config = dict(
    n_head=3,
    head_dim=64,
    tie_embeddings=False,
    extras=['local attention windows', 'normalized values', 'a norm on each head', 'value embeddings', 'hashed n-gram embeddings', 'an embedding shortcut', 'capped logits'],
    init_std_qkv=0.0285,
    beta1=0.9,
    lr_head=0.00622,
    schedule='wsd',
    doc_mask=True,
    train_tokens=407100000,
)
Each number is 200 + 20 x the weight over its row's rms, rounded and kept within 0 to 999. Layers, rows and columns count from 0. The size before them is the row's rms in percent of the matrix's.

# layer 12 MLP up, 640x192, rms 0.0724, rows 314-422, columns 0-63
004,194,219,207,191,196,192,216,171,181,182,202,217,211,213,181,185,214,166,213,204,215,221,221,186,214,206,182,191,191,168,212,207,239,199,221,197,204,195,167,178,195,189,200,199,232,206,203,199,197,183,189,174,248,204,221,197,233,246,162,171,187,188,193,189
004,229,220,197,176,223,210,206,170,202,168,226,202,204,182,190,181,207,205,158,194,208,225,213,190,232,210,173,236,234,193,215,199,193,217,189,228,171,176,189,186,186,176,193,244,222,183,218,205,190,233,207,170,192,207,209,166,198,198,176,219,198,202,184,187
151,206,204,206,209,180,209,207,214,184,197,192,221,233,164,204,197,194,129,182,231,216,179,182,196,201,189,187,173,207,206,211,223,174,153,199,199,199,229,229,234,208,201,198,209,193,184,174,192,205,209,190,210,169,191,209,197,228,193,220,207,177,189,185,175
146,208,176,198,215,204,159,209,194,198,188,182,192,188,197,247,169,199,166,191,194,216,189,179,195,216,200,207,200,228,198,221,216,214,208,204,221,238,178,208,166,212,177,210,183,222,212,205,236,186,184,235,210,233,191,162,151,214,226,257,211,193,194,224,187
004,185,203,154,205,179,201,206,178,214,205,214,236,150,220,222,182,233,197,215,199,206,219,195,180,183,219,190,223,221,212,168,228,189,195,197,192,214,186,199,219,175,223,180,206,201,209,168,225,189,214,206,197,195,199,238,184,194,177,211,182,221,173,174,162
004,205,206,194,183,235,196,210,209,190,179,210,212,205,230,234,205,202,203,198,202,178,184,213,207,193,183,176,192,190,213,158,197,189,190,186,188,145,203,224,217,173,212,171,176,196,204,215,178,209,202,225,189,201,186,219,216,166,183,212,182,219,219,186,180
004,194,239,178,204,153,204,203,225,197,189,186,206,229,207,180,197,188,187,186,239,225,220,217,193,203,187,174,195,197,188,182,198,244,191,247,204,193,181,191,195,229,200,178,212,236,198,198,194,186,213,221,203,222,199,175,182,235,208,199,182,184,198,198,222
148,170,193,163,172,186,199,203,187,222,206,198,162,197,170,183,208,179,191,194,173,177,200,208,227,179,199,204,190,237,202,202,212,238,159,168,195,199,184,198,202,219,189,206,213,186,195,205,226,207,229,222,202,211,174,229,223,184,186,186,189,220,194,195,176
004,168,172,195,188,197,233,222,202,194,210,180,185,186,175,170,195,203,189,218,219,190,197,202,222,188,175,203,199,200,214,223,213,208,228,187,208,225,235,154,190,205,193,214,187,208,209,196,204,195,161,199,218,231,198,187,227,206,258,196,203,173,210,225,164
005,195,187,198,184,191,212,204,189,199,218,188,220,214,203,194,201,199,200,204,180,223,221,195,192,209,201,170,207,207,205,214,181,184,215,223,210,174,183,204,215,222,180,194,210,226,153,186,197,222,215,208,214,239,201,183,152,194,218,190,207,193,194,212,239
004,199,186,223,201,160,174,181,206,171,201,180,189,150,159,209,184,183,201,188,185,164,185,210,215,181,199,231,210,203,187,217,203,193,131,217,203,213,211,209,184,180,227,198,185,183,213,211,224,175,184,209,197,182,210,190,219,228,202,177,180,207,192,191,183
004,179,167,178,192,181,194,214,244,168,205,212,187,209,199,214,214,226,188,222,181,189,216,191,198,188,186,181,192,204,196,177,219,194,217,188,171,188,208,199,203,167,174,189,221,183,171,213,225,182,194,238,214,211,169,206,187,173,204,205,195,227,204,180,187
004,211,186,225,162,199,185,172,160,211,204,228,201,198,223,223,183,232,207,207,219,231,184,201,200,209,198,199,208,190,179,196,199,195,219,200,182,241,200,197,230,171,219,214,214,168,220,208,184,203,213,206,193,152,212,185,212,171,190,213,160,196,206,188,200
134,196,158,183,183,189,188,168,207,212,222,196,224,202,248,208,161,187,192,226,212,185,225,195,202,177,163,194,191,199,190,181,188,176,171,189,195,186,216,208,247,228,190,170,180,198,207,184,222,205,183,199,211,175,199,220,219,222,181,170,164,212,201,189,211
004,202,173,193,205,202,208,210,232,195,229,179,186,179,185,204,200,187,219,172,241,195,206,193,224,186,213,199,217,213,199,251,179,200,207,170,191,165,206,189,213,222,214,207,220,210,182,223,219,214,213,212,217,205,207,204,214,155,187,217,247,194,212,214,221
004,199,187,188,168,168,186,208,157,231,234,192,217,179,195,197,201,197,218,185,185,186,218,184,193,195,209,201,214,195,197,243,177,183,175,193,239,195,209,195,208,220,212,208,189,182,219,154,185,209,176,176,191,198,196,203,156,239,214,185,227,208,209,214,215
139,188,234,198,188,238,196,207,183,179,189,204,224,206,211,222,203,198,171,167,165,201,216,198,170,213,177,191,197,214,202,229,216,237,222,180,197,195,193,231,162,215,219,215,201,206,196,186,192,169,168,185,197,207,209,185,197,213,206,176,205,202,180,189,184
004,181,192,181,228,194,237,189,215,180,178,192,200,190,189,242,206,209,208,205,201,176,197,186,200,181,180,245,189,212,202,193,231,185,226,211,159,187,202,192,235,194,218,182,190,175,171,233,187,190,179,197,217,204,181,218,186,166,157,213,188,222,220,151,191
137,167,216,226,185,200,181,178,172,201,215,199,221,175,221,227,223,198,196,214,216,202,231,187,196,217,200,197,150,226,195,191,183,195,183,196,201,235,195,192,186,199,211,196,199,252,192,224,182,181,136,199,185,180,198,229,206,195,261,213,233,186,184,184,207
004,200,180,234,193,188,198,168,211,220,220,183,190,216,228,225,225,183,224,201,153,196,173,186,179,213,191,229,217,181,166,194,156,203,214,216,181,190,230,197,206,226,204,219,199,154,220,232,186,232,199,200,203,177,203,205,189,175,192,245,215,194,209,166,212
143,229,166,178,221,225,208,219,205,200,214,202,224,221,196,231,195,225,199,179,204,202,180,159,211,217,221,198,159,217,199,187,218,234,196,211,177,198,168,175,196,215,207,201,195,194,178,160,220,182,212,199,185,185,186,189,225,236,233,223,201,207,172,166,201
007,186,225,220,199,199,183,208,213,181,205,224,198,172,185,212,205,222,183,201,217,173,203,220,220,189,201,192,186,213,191,177,235,202,200,174,203,205,215,177,201,164,215,183,181,199,209,205,218,182,191,208,201,165,200,217,225,213,188,169,195,246,203,222,186
133,238,197,250,205,209,233,202,166,203,189,177,213,184,230,225,195,245,187,214,202,235,213,206,212,219,207,239,205,224,219,205,181,205,180,225,178,200,200,227,251,176,191,162,210,203,209,156,215,204,203,200,207,211,171,194,204,180,173,196,221,201,191,176,206
148,181,197,233,186,199,174,207,158,185,198,203,175,170,182,182,206,174,192,192,180,211,201,172,188,165,221,215,197,198,257,215,229,223,207,182,236,237,171,185,219,173,163,201,197,170,160,158,226,203,173,183,217,209,199,188,220,212,200,235,185,197,199,186,194
005,195,179,216,178,179,211,212,261,193,197,165,220,188,161,202,205,163,203,192,215,201,208,201,213,191,182,191,233,196,229,218,185,197,199,212,186,193,227,184,195,178,211,176,201,203,209,202,203,184,222,192,211,221,197,172,166,249,199,234,218,200,205,186,174
152,176,175,201,202,202,149,165,204,218,198,171,188,178,221,201,160,205,184,219,201,210,217,175,184,201,199,220,195,191,164,195,179,185,198,190,189,192,181,201,192,225,191,238,234,187,229,198,183,209,204,234,191,185,163,195,180,183,183,176,202,250,178,219,200
004,190,182,202,180,186,215,184,168,192,203,197,218,164,207,216,177,182,215,215,197,185,198,215,205,210,211,241,230,194,195,227,208,175,152,236,186,230,183,218,210,200,237,187,170,153,228,197,216,182,197,173,201,181,223,199,174,212,210,220,183,213,179,213,169
005,164,195,189,162,196,178,204,195,211,204,201,213,169,207,178,204,222,183,188,180,196,232,208,175,182,215,158,209,205,199,207,177,189,205,199,197,155,165,211,200,203,195,167,209,235,177,165,226,215,205,190,185,230,188,182,151,208,181,203,199,210,184,173,204
137,169,203,183,209,202,220,203,197,228,194,200,190,213,170,220,195,185,162,186,195,215,190,194,192,193,202,195,195,175,203,191,232,206,189,201,187,196,193,189,180,211,163,214,192,219,203,232,214,210,213,230,166,182,201,219,200,216,190,191,233,191,175,221,209
105,180,205,180,226,178,184,152,201,214,186,200,229,225,211,189,212,208,193,159,176,208,206,197,201,198,190,208,162,204,233,192,201,199,187,177,210,216,200,195,214,176,207,186,226,211,163,182,204,206,220,224,218,196,228,216,204,208,186,214,140,209,179,154,195
004,189,193,184,209,166,228,217,232,199,218,233,208,223,203,164,192,207,184,198,204,196,200,193,179,194,195,159,182,190,178,214,195,207,249,217,217,207,218,176,195,211,164,204,222,241,236,182,214,197,209,244,186,188,179,180,184,204,237,217,170,197,201,203,180
004,194,207,213,225,225,194,193,191,160,154,215,181,202,220,213,215,196,176,215,209,160,219,215,182,198,199,192,201,206,233,169,258,198,191,184,225,181,172,230,201,167,199,155,183,191,182,192,195,200,198,239,185,189,194,208,184,195,196,182,205,220,205,221,156
005,201,213,208,208,181,197,183,209,194,222,213,218,191,202,219,206,218,206,177,204,191,216,204,191,194,227,213,215,209,199,262,162,224,191,203,204,145,178,203,227,205,220,192,207,221,208,202,202,208,232,218,187,199,197,183,187,192,187,215,196,186,198,216,206
004,184,231,185,198,217,204,218,205,179,174,195,213,199,194,211,201,231,167,188,224,220,207,220,193,205,190,160,202,201,188,157,217,197,208,194,211,171,209,185,214,182,170,188,214,237,188,217,205,187,191,222,201,198,178,215,192,180,184,206,219,215,192,189,197
004,197,202,194,213,189,184,179,175,193,205,166,216,171,163,201,226,211,186,200,228,202,229,187,220,170,187,177,180,214,225,203,196,207,171,183,243,164,159,197,200,191,224,167,213,202,198,187,187,200,217,198,207,195,200,193,224,215,153,181,172,210,206,217,199
005,212,226,186,194,172,196,216,245,213,209,192,202,202,169,163,211,203,196,175,221,171,179,211,207,156,189,152,196,195,215,209,181,203,194,196,205,209,215,185,196,212,175,205,216,207,200,200,194,177,197,218,195,201,200,199,221,164,182,200,183,173,209,182,203
150,178,198,193,154,178,190,206,188,171,195,188,192,221,211,202,199,185,184,199,204,189,220,194,198,177,190,198,174,204,181,183,219,196,196,144,193,186,195,218,175,227,216,183,248,216,203,204,221,172,226,158,179,214,202,194,191,206,215,191,194,214,199,197,186
005,184,203,192,210,190,206,177,210,168,174,180,203,204,175,235,252,229,194,208,183,198,200,204,190,175,187,190,171,187,203,156,239,185,207,182,173,174,168,227,224,158,205,185,195,193,177,220,185,192,169,231,218,225,177,187,180,185,193,194,190,213,207,198,148
005,217,208,209,188,215,216,191,196,225,234,200,221,209,188,221,184,177,232,174,208,224,176,176,222,231,191,215,225,218,211,226,164,194,187,204,186,202,245,183,229,200,197,214,225,174,202,233,209,218,216,169,209,148,222,186,191,178,180,248,244,176,198,193,221
144,174,178,195,172,190,197,183,202,188,202,197,182,223,223,193,192,211,199,216,204,206,248,148,188,180,183,161,207,193,204,205,194,230,210,204,203,220,188,166,185,217,200,190,205,157,195,187,211,172,249,171,171,211,183,211,204,208,193,224,233,215,205,186,216
005,185,234,203,217,187,182,204,197,180,202,199,204,199,176,212,214,228,183,213,218,174,222,212,196,198,196,174,189,198,177,180,261,215,183,192,211,192,204,169,197,171,181,192,196,189,218,220,193,170,175,230,194,189,214,222,225,208,208,168,196,218,209,222,198
004,217,166,246,185,176,178,168,221,204,198,176,186,174,187,239,207,189,228,189,197,175,194,226,199,188,209,218,219,201,206,211,214,184,168,196,214,187,200,212,209,216,240,165,197,184,199,213,205,210,211,187,195,187,193,174,184,196,152,240,214,196,220,179,180
004,189,193,184,232,187,228,198,236,183,187,209,194,230,171,229,194,217,204,204,209,210,212,198,210,204,206,205,203,193,201,186,238,190,251,200,175,193,191,191,224,176,187,197,210,217,206,234,210,188,201,232,225,199,182,216,184,187,195,217,218,234,212,192,195
004,202,207,221,183,203,225,164,218,241,242,169,199,172,191,207,213,176,224,187,171,193,195,184,201,201,195,213,165,182,180,243,166,215,189,168,211,183,234,202,208,230,176,202,186,200,204,206,228,202,202,153,219,193,218,196,179,199,151,252,210,180,206,200,233
147,206,214,179,200,170,160,201,183,188,204,205,140,183,198,227,230,207,189,210,186,203,212,193,203,193,202,210,198,215,220,227,203,213,198,199,169,183,198,207,197,177,177,212,195,225,214,173,218,191,219,191,209,200,194,233,225,226,213,217,212,187,192,228,234
113,214,177,194,210,195,216,223,222,211,191,207,195,199,199,198,185,224,152,205,256,199,210,201,191,190,178,168,253,221,174,225,192,176,208,209,191,190,191,193,182,209,170,245,192,185,179,212,191,225,186,220,214,218,180,204,198,214,189,191,156,188,195,256,188
138,227,212,163,208,191,195,201,163,223,197,188,168,199,128,197,175,198,205,227,192,178,207,200,160,208,187,191,163,225,193,214,183,199,179,219,163,234,192,201,163,180,175,187,203,177,185,196,223,195,193,233,215,160,208,203,220,192,194,149,217,204,212,207,180
004,201,201,229,204,241,231,243,170,163,178,221,213,210,249,212,201,193,182,195,232,199,190,197,222,204,200,208,237,201,233,170,218,178,192,197,195,198,213,198,180,172,206,183,189,202,203,206,210,178,228,216,200,167,184,190,191,194,217,186,219,193,201,237,170
128,188,201,170,247,243,200,184,173,207,197,183,206,220,198,207,206,191,250,193,223,209,223,214,203,162,207,201,203,213,186,237,224,177,196,230,207,218,208,209,203,232,179,173,224,212,196,189,189,187,172,190,203,167,186,186,201,213,251,202,188,204,184,188,176
150,172,216,237,201,212,227,240,152,189,194,179,183,194,215,192,199,190,187,178,229,204,200,213,209,220,194,257,211,225,212,183,156,225,162,180,219,233,173,227,224,227,202,193,216,192,218,192,216,199,176,189,234,196,195,241,198,213,200,153,222,194,197,174,181
145,180,187,168,177,210,192,179,170,215,211,204,179,223,212,178,207,235,190,227,238,209,227,174,193,193,204,186,200,192,212,192,193,181,208,227,177,218,217,219,213,224,208,196,208,233,219,199,201,208,221,196,197,213,189,171,208,206,245,181,188,236,206,199,202
004,222,227,203,225,162,197,164,208,178,178,186,203,209,205,219,203,227,207,206,207,209,234,211,186,162,202,209,182,222,200,185,217,195,223,218,156,205,156,236,182,171,206,197,205,189,179,185,215,195,219,233,185,199,197,178,187,220,191,194,187,223,181,170,190
143,169,206,196,204,207,176,201,195,196,220,183,188,189,193,215,200,185,190,232,249,236,202,175,177,196,202,228,150,202,209,175,202,156,169,195,227,235,183,210,205,214,202,201,200,218,200,194,190,186,189,189,197,186,191,180,185,198,221,197,215,201,210,192,192
005,218,215,169,212,233,215,226,149,196,189,258,209,214,237,208,177,204,199,197,208,189,181,181,209,184,194,208,206,225,213,156,213,162,204,191,222,203,195,221,218,197,193,219,197,160,212,206,190,193,222,223,197,177,195,217,192,205,198,185,204,196,191,243,203
005,183,224,208,248,175,173,169,211,182,204,190,165,249,211,239,219,227,190,229,170,208,202,205,172,209,181,206,192,208,185,150,192,212,204,219,206,194,180,211,196,178,209,210,215,199,180,213,163,225,214,243,182,202,179,198,190,156,207,198,167,218,194,159,198
151,178,197,216,163,176,189,176,182,194,189,192,184,189,206,207,199,199,179,229,205,168,227,156,177,190,184,216,191,222,208,172,209,172,205,197,211,190,202,239,158,216,190,184,202,231,193,237,229,194,206,194,207,190,201,182,193,170,200,197,211,203,188,197,196
005,194,199,205,221,255,201,201,178,183,165,197,194,210,219,236,209,227,202,194,223,169,205,197,176,197,206,183,224,192,217,178,239,214,240,187,197,182,172,188,193,193,188,180,210,207,218,209,205,208,208,212,210,179,199,221,220,211,188,184,198,186,213,192,174
134,179,224,221,194,225,200,212,194,212,191,184,203,188,176,205,191,210,210,224,187,204,171,208,186,209,206,181,230,201,203,178,152,175,173,175,182,203,198,209,201,204,196,231,203,202,190,192,205,185,190,215,232,193,176,173,204,173,255,156,180,175,201,204,169
149,164,219,218,173,214,204,207,208,202,192,196,215,197,199,223,174,197,192,207,224,202,245,199,207,186,165,184,208,186,197,197,208,197,210,218,186,203,216,185,212,236,220,186,184,220,184,210,213,187,211,228,207,198,199,200,191,160,206,166,154,215,202,222,208
152,221,209,227,185,212,230,230,209,235,217,220,165,221,176,196,208,198,190,178,202,188,184,193,202,199,222,188,205,164,194,204,182,214,163,202,193,209,214,198,209,174,188,196,201,215,227,188,194,195,204,180,216,179,167,227,217,222,191,146,177,233,169,236,169
004,168,211,205,178,192,182,189,193,199,216,202,175,204,201,199,219,202,199,230,154,182,192,203,152,181,193,200,200,189,178,169,178,202,206,198,193,185,193,191,207,233,209,226,215,192,214,200,198,231,197,245,210,202,170,199,211,181,183,213,196,183,203,190,213
005,197,205,207,217,197,219,157,166,189,198,179,163,218,204,200,217,208,194,196,188,207,197,218,206,236,213,217,184,192,170,198,189,237,214,194,220,196,191,227,216,226,199,219,204,212,177,190,201,198,179,200,186,204,222,195,192,183,222,188,211,180,193,213,209
004,191,148,200,191,204,180,207,189,230,241,202,206,168,189,187,180,159,234,178,200,200,174,200,238,209,200,166,207,210,211,225,211,189,146,167,228,178,206,205,177,179,221,184,180,180,209,188,209,221,219,170,202,182,203,192,216,204,178,178,220,203,214,249,237
004,172,190,206,165,237,195,199,190,191,182,206,202,220,197,211,207,183,216,219,208,198,166,227,207,210,207,165,221,161,203,196,201,219,212,204,201,192,209,191,230,216,204,205,187,177,242,219,184,213,175,180,208,179,186,192,207,183,223,235,189,163,220,202,190
151,216,225,197,203,220,193,231,180,216,198,210,180,202,216,213,190,230,196,191,215,195,174,208,208,218,219,183,170,228,206,200,225,206,209,218,237,217,209,198,180,214,190,181,191,206,209,204,212,200,211,212,203,219,171,152,195,225,247,219,155,218,182,214,205
151,229,218,169,218,205,164,208,197,208,173,187,182,217,197,201,215,185,228,194,215,197,172,218,190,209,177,170,205,182,180,190,219,167,171,193,207,201,202,184,182,181,199,143,171,194,226,211,236,191,219,198,233,169,200,220,213,222,252,186,163,195,186,210,202
143,192,209,163,214,207,212,226,221,221,194,184,195,236,173,187,193,183,190,217,223,223,208,201,212,241,209,194,193,186,206,212,184,209,193,214,205,232,180,221,197,236,187,182,171,183,172,199,228,211,211,226,240,186,188,193,232,183,187,177,196,212,198,226,162
138,192,189,226,204,201,221,256,201,199,179,192,192,199,169,204,190,200,218,179,192,197,232,195,206,216,214,178,198,184,262,188,193,213,183,169,195,198,199,211,230,224,204,217,201,210,219,203,243,186,205,199,225,174,187,220,195,176,213,168,176,172,190,173,188
004,175,190,208,205,210,206,241,218,195,187,206,217,163,204,191,187,207,199,211,233,152,218,217,192,194,200,181,220,191,207,202,251,187,219,200,188,191,212,185,215,173,185,146,163,222,205,221,238,183,175,205,202,187,188,206,217,216,216,191,199,204,217,216,184
137,178,168,187,176,178,212,209,197,189,192,199,221,185,219,199,222,180,214,205,275,191,198,178,143,192,196,225,211,183,233,188,195,171,209,198,207,201,197,228,206,232,189,196,213,204,215,211,188,199,221,181,195,203,208,213,194,199,206,162,222,227,172,172,209
004,193,187,196,179,199,190,221,170,226,198,217,199,193,204,196,180,161,209,190,245,219,166,198,235,213,178,200,247,194,203,214,204,197,162,201,210,221,230,196,209,207,234,202,203,191,255,196,199,203,209,187,187,152,212,182,207,226,230,218,198,180,204,210,183
117,225,256,183,203,196,176,192,203,213,173,194,179,202,206,229,192,200,176,225,186,173,214,207,206,205,165,191,193,176,198,213,189,164,174,192,172,171,182,213,215,172,204,145,215,258,201,219,219,173,234,199,186,199,190,195,202,239,191,181,178,190,166,205,186
130,216,234,182,210,187,194,201,198,186,260,199,209,241,186,209,211,195,181,181,192,218,188,201,184,202,181,166,218,173,196,218,176,209,204,225,206,194,162,199,200,195,203,211,216,213,178,207,210,174,194,205,202,178,208,188,187,212,166,199,200,205,205,187,169
145,193,229,166,188,234,213,176,218,223,182,213,167,207,185,196,222,177,150,216,208,199,201,191,174,169,158,215,200,201,185,227,197,227,186,206,191,182,178,189,173,214,188,176,172,195,174,183,207,191,199,187,213,177,178,209,215,185,187,217,203,237,191,185,183
005,168,221,209,199,175,191,174,261,198,231,174,171,226,175,169,225,210,228,203,173,203,203,191,166,196,184,161,181,185,187,175,164,210,219,193,188,188,196,217,213,236,195,185,231,202,178,189,197,209,198,205,229,187,190,188,192,169,189,231,198,172,203,192,233
110,197,192,178,237,226,183,221,212,194,192,220,188,194,195,204,211,194,182,179,211,208,207,187,210,204,199,234,169,193,217,190,184,207,194,185,211,230,216,189,212,195,160,212,205,217,192,224,194,237,219,212,243,201,222,200,205,203,211,161,227,230,196,234,190
004,208,243,167,207,202,156,194,190,197,231,189,189,220,223,202,224,219,190,210,204,219,195,200,195,177,195,184,212,208,194,177,176,222,205,225,204,182,199,184,228,201,183,212,225,196,192,188,175,223,214,217,207,195,199,208,213,199,205,221,184,189,195,201,213
005,174,209,211,230,167,172,189,207,171,195,183,197,164,171,197,213,220,194,226,171,195,200,224,213,196,192,197,233,219,178,184,244,196,178,190,200,218,203,215,206,163,191,198,216,189,203,193,194,191,204,228,189,174,188,213,211,225,202,180,179,193,194,184,152
005,206,162,201,170,206,205,218,203,212,224,202,182,155,222,210,196,179,202,214,177,182,178,187,204,177,206,215,194,222,204,198,177,165,178,156,208,211,223,221,169,212,208,199,183,192,191,159,207,211,221,168,197,208,204,199,207,188,170,224,176,198,196,187,191
004,207,184,221,193,241,227,180,215,202,203,208,210,213,211,167,204,201,218,217,197,154,188,207,201,188,197,226,183,217,240,206,230,174,213,145,216,217,206,225,203,226,197,194,162,194,172,184,204,199,211,170,193,196,218,161,215,225,219,181,237,193,220,233,219
005,204,202,217,189,201,176,213,227,200,189,203,187,241,166,186,228,192,171,171,225,196,205,204,196,195,186,166,173,178,219,187,189,206,196,177,199,183,175,214,191,208,178,185,222,210,210,200,158,221,196,231,196,248,201,169,212,199,227,172,190,204,216,196,188
005,187,214,196,225,156,190,181,227,150,201,178,192,230,197,209,222,217,182,215,193,191,201,224,182,217,220,209,233,206,178,158,184,219,218,248,194,187,198,205,210,206,217,196,229,220,190,199,192,208,214,230,202,212,179,203,153,208,226,226,191,192,178,164,187
005,194,212,194,203,204,220,215,201,221,199,229,175,238,232,205,219,201,186,203,184,214,205,198,191,202,217,202,164,180,187,187,177,186,245,200,181,197,192,214,197,201,162,192,189,203,184,186,198,199,185,214,199,233,195,204,179,205,237,191,184,200,214,204,223
004,182,219,177,232,194,204,174,199,161,195,194,203,204,199,218,194,199,212,221,174,176,206,212,188,188,174,209,209,216,181,134,251,181,192,206,188,223,184,218,196,182,204,173,215,183,210,219,198,205,198,223,205,171,178,191,185,190,192,195,189,219,189,182,162
004,207,219,227,215,190,199,189,203,172,198,205,189,243,212,213,205,218,209,217,217,159,188,235,160,197,201,169,224,181,175,175,208,222,224,227,164,205,202,187,178,183,157,210,221,207,207,224,216,200,202,219,220,190,204,173,226,203,229,181,181,193,199,172,197
004,206,218,201,191,224,218,191,178,196,163,223,178,217,211,227,225,216,186,212,179,200,200,188,174,215,191,191,175,205,202,171,251,188,230,179,189,184,175,233,198,174,170,171,206,195,165,219,196,171,184,223,215,189,207,197,199,208,185,177,239,211,196,234,173
136,210,221,195,191,199,174,223,198,213,175,200,207,202,182,207,186,191,185,164,195,206,225,223,163,230,163,194,195,207,207,166,223,193,193,220,155,219,201,182,216,190,196,194,228,189,212,204,188,191,219,225,226,153,198,179,207,178,192,223,185,202,186,205,204
005,184,187,191,209,225,200,212,159,203,214,207,209,179,237,209,172,196,216,219,173,200,182,199,188,200,224,202,214,218,186,191,196,179,203,189,198,202,226,210,190,221,209,218,179,189,186,185,242,208,208,178,204,182,198,196,198,201,179,195,204,166,190,212,221
146,185,167,204,199,195,180,227,176,206,184,221,195,188,162,203,185,196,215,204,208,194,218,205,191,180,153,221,227,204,214,191,240,193,199,208,181,171,191,180,182,202,202,178,198,185,209,195,200,213,228,174,205,200,190,188,180,168,200,221,172,203,194,202,181
005,212,210,177,166,184,187,222,167,243,226,209,203,202,201,189,203,192,206,194,191,232,192,196,192,178,188,153,194,199,207,224,174,190,191,203,216,199,200,191,209,233,194,220,211,191,201,175,179,214,203,187,211,212,211,199,189,201,197,213,214,192,197,210,244
154,198,215,155,177,175,223,196,149,183,223,239,174,205,216,182,199,197,187,210,186,201,206,205,182,192,211,198,238,209,197,202,189,229,187,208,215,242,198,193,207,208,185,203,213,216,177,220,224,171,195,178,221,186,203,180,229,209,238,226,223,203,191,174,192
128,171,209,152,157,178,182,202,172,195,198,224,230,209,209,230,178,187,205,193,258,184,219,171,178,187,215,236,199,184,227,218,192,197,218,216,179,189,208,207,228,192,174,200,174,252,185,220,227,183,187,173,233,208,224,205,235,179,223,208,194,183,188,194,171
006,186,235,215,204,213,182,203,210,177,204,212,205,194,174,219,204,221,193,214,205,182,205,208,210,199,193,185,188,203,191,171,248,205,200,166,198,198,207,176,210,171,200,191,197,192,200,221,213,193,186,220,203,165,201,225,220,221,198,185,217,236,206,226,202
004,188,172,207,199,200,173,198,156,214,200,205,214,169,206,200,174,195,220,220,221,181,193,245,217,204,193,182,231,194,202,203,208,195,177,192,236,189,209,196,212,203,225,192,204,193,239,204,217,204,179,196,214,151,211,206,238,215,206,184,215,199,203,249,185
005,207,209,206,204,236,196,176,199,184,171,202,183,223,195,222,206,217,199,178,184,193,196,207,195,216,195,187,201,201,207,185,228,208,208,177,212,176,172,214,215,201,163,184,199,195,187,229,174,231,209,220,219,225,196,190,184,186,204,190,202,184,217,228,180
149,192,215,175,209,243,211,239,197,219,203,218,179,201,162,218,198,212,197,219,205,194,200,170,214,177,195,168,194,171,194,196,209,202,187,211,202,200,213,213,208,218,186,235,235,183,191,169,208,146,215,225,191,177,184,214,213,213,166,210,173,217,196,230,154
137,173,204,233,201,175,215,200,185,215,195,193,174,188,184,173,201,219,157,195,212,195,178,170,181,202,169,248,204,222,230,179,210,177,210,212,229,219,186,201,188,206,192,185,190,207,191,245,200,195,214,182,223,214,183,174,182,158,210,181,204,203,170,188,185
005,174,249,199,181,251,208,202,145,187,195,231,212,221,251,219,214,229,187,231,190,197,217,201,163,217,192,189,208,212,184,167,238,181,215,185,199,212,194,219,225,202,170,200,210,200,206,179,214,182,189,228,200,178,205,188,176,213,224,209,192,195,191,222,165
147,172,231,219,174,198,184,190,199,201,211,166,179,250,203,224,205,191,212,200,247,203,197,201,190,194,196,186,186,196,185,159,216,196,203,182,169,218,220,177,218,188,205,172,204,216,190,226,210,165,176,199,203,183,205,224,206,209,197,174,219,175,197,200,173
143,242,173,180,190,182,205,190,221,225,153,204,208,250,217,209,204,199,223,199,192,211,221,209,178,196,197,250,213,208,226,203,154,196,174,181,197,192,157,204,175,218,165,169,223,204,212,203,173,200,236,172,224,188,199,213,238,169,200,224,216,212,201,207,211
005,185,194,212,173,189,201,179,209,213,243,174,199,167,173,200,220,185,224,213,164,217,180,195,213,188,179,212,186,211,200,226,165,198,173,200,208,185,197,208,206,212,230,190,201,201,177,184,183,204,206,162,211,185,182,191,178,190,148,228,203,195,211,204,226
152,206,219,250,222,206,212,202,229,195,201,170,215,169,229,215,217,210,229,192,224,191,174,196,215,184,177,183,218,211,194,230,211,198,216,187,229,191,191,192,218,243,180,220,218,194,211,181,195,192,181,226,191,217,200,176,175,190,204,153,176,214,202,210,198
005,222,202,192,186,209,236,249,237,196,173,245,215,226,195,176,170,200,194,186,250,203,201,229,193,202,186,188,200,211,206,228,215,190,226,228,182,207,202,176,168,182,188,200,227,240,214,206,200,202,217,195,188,206,185,196,196,219,219,209,202,213,205,197,193
145,197,232,236,205,181,191,206,194,175,211,196,212,191,200,165,200,234,192,224,209,205,202,212,204,214,175,248,206,227,184,197,220,183,177,182,204,206,230,217,165,199,201,194,196,199,186,192,183,228,218,188,198,187,192,212,209,174,199,212,222,189,199,174,208
155,211,197,234,198,190,240,207,215,238,181,182,196,225,197,235,203,186,151,204,236,185,212,164,187,201,195,228,201,207,240,167,215,181,218,194,220,199,197,216,175,205,207,199,201,227,188,217,200,208,225,186,217,197,177,196,181,198,250,216,204,176,189,177,182
004,185,165,200,165,206,187,227,209,235,208,177,224,165,167,180,187,178,218,193,227,185,190,221,219,187,201,174,226,206,229,229,185,178,172,180,244,189,211,186,189,219,202,201,198,191,196,179,200,227,197,168,212,179,206,211,190,229,209,222,233,187,217,222,209
154,183,194,195,198,197,198,215,194,216,233,212,200,216,209,216,202,151,221,187,225,216,211,194,195,170,200,181,224,196,184,229,201,188,180,199,203,186,179,223,157,213,189,220,218,221,206,169,197,196,238,168,207,210,174,214,211,188,167,199,186,192,203,174,168
004,188,195,208,210,193,210,164,221,196,191,223,175,171,167,219,209,205,205,193,170,176,192,192,209,204,186,201,180,181,168,205,249,195,200,207,183,202,191,224,176,164,209,164,190,190,205,232,194,176,198,217,199,215,186,204,221,208,187,189,166,203,213,169,168
005,196,204,186,188,185,198,178,194,222,199,214,191,195,165,216,182,208,227,195,175,217,228,199,207,197,218,190,183,225,197,222,190,193,172,206,213,180,166,225,221,207,212,195,218,185,167,209,212,217,200,193,211,194,209,210,153,203,168,208,218,208,188,217,245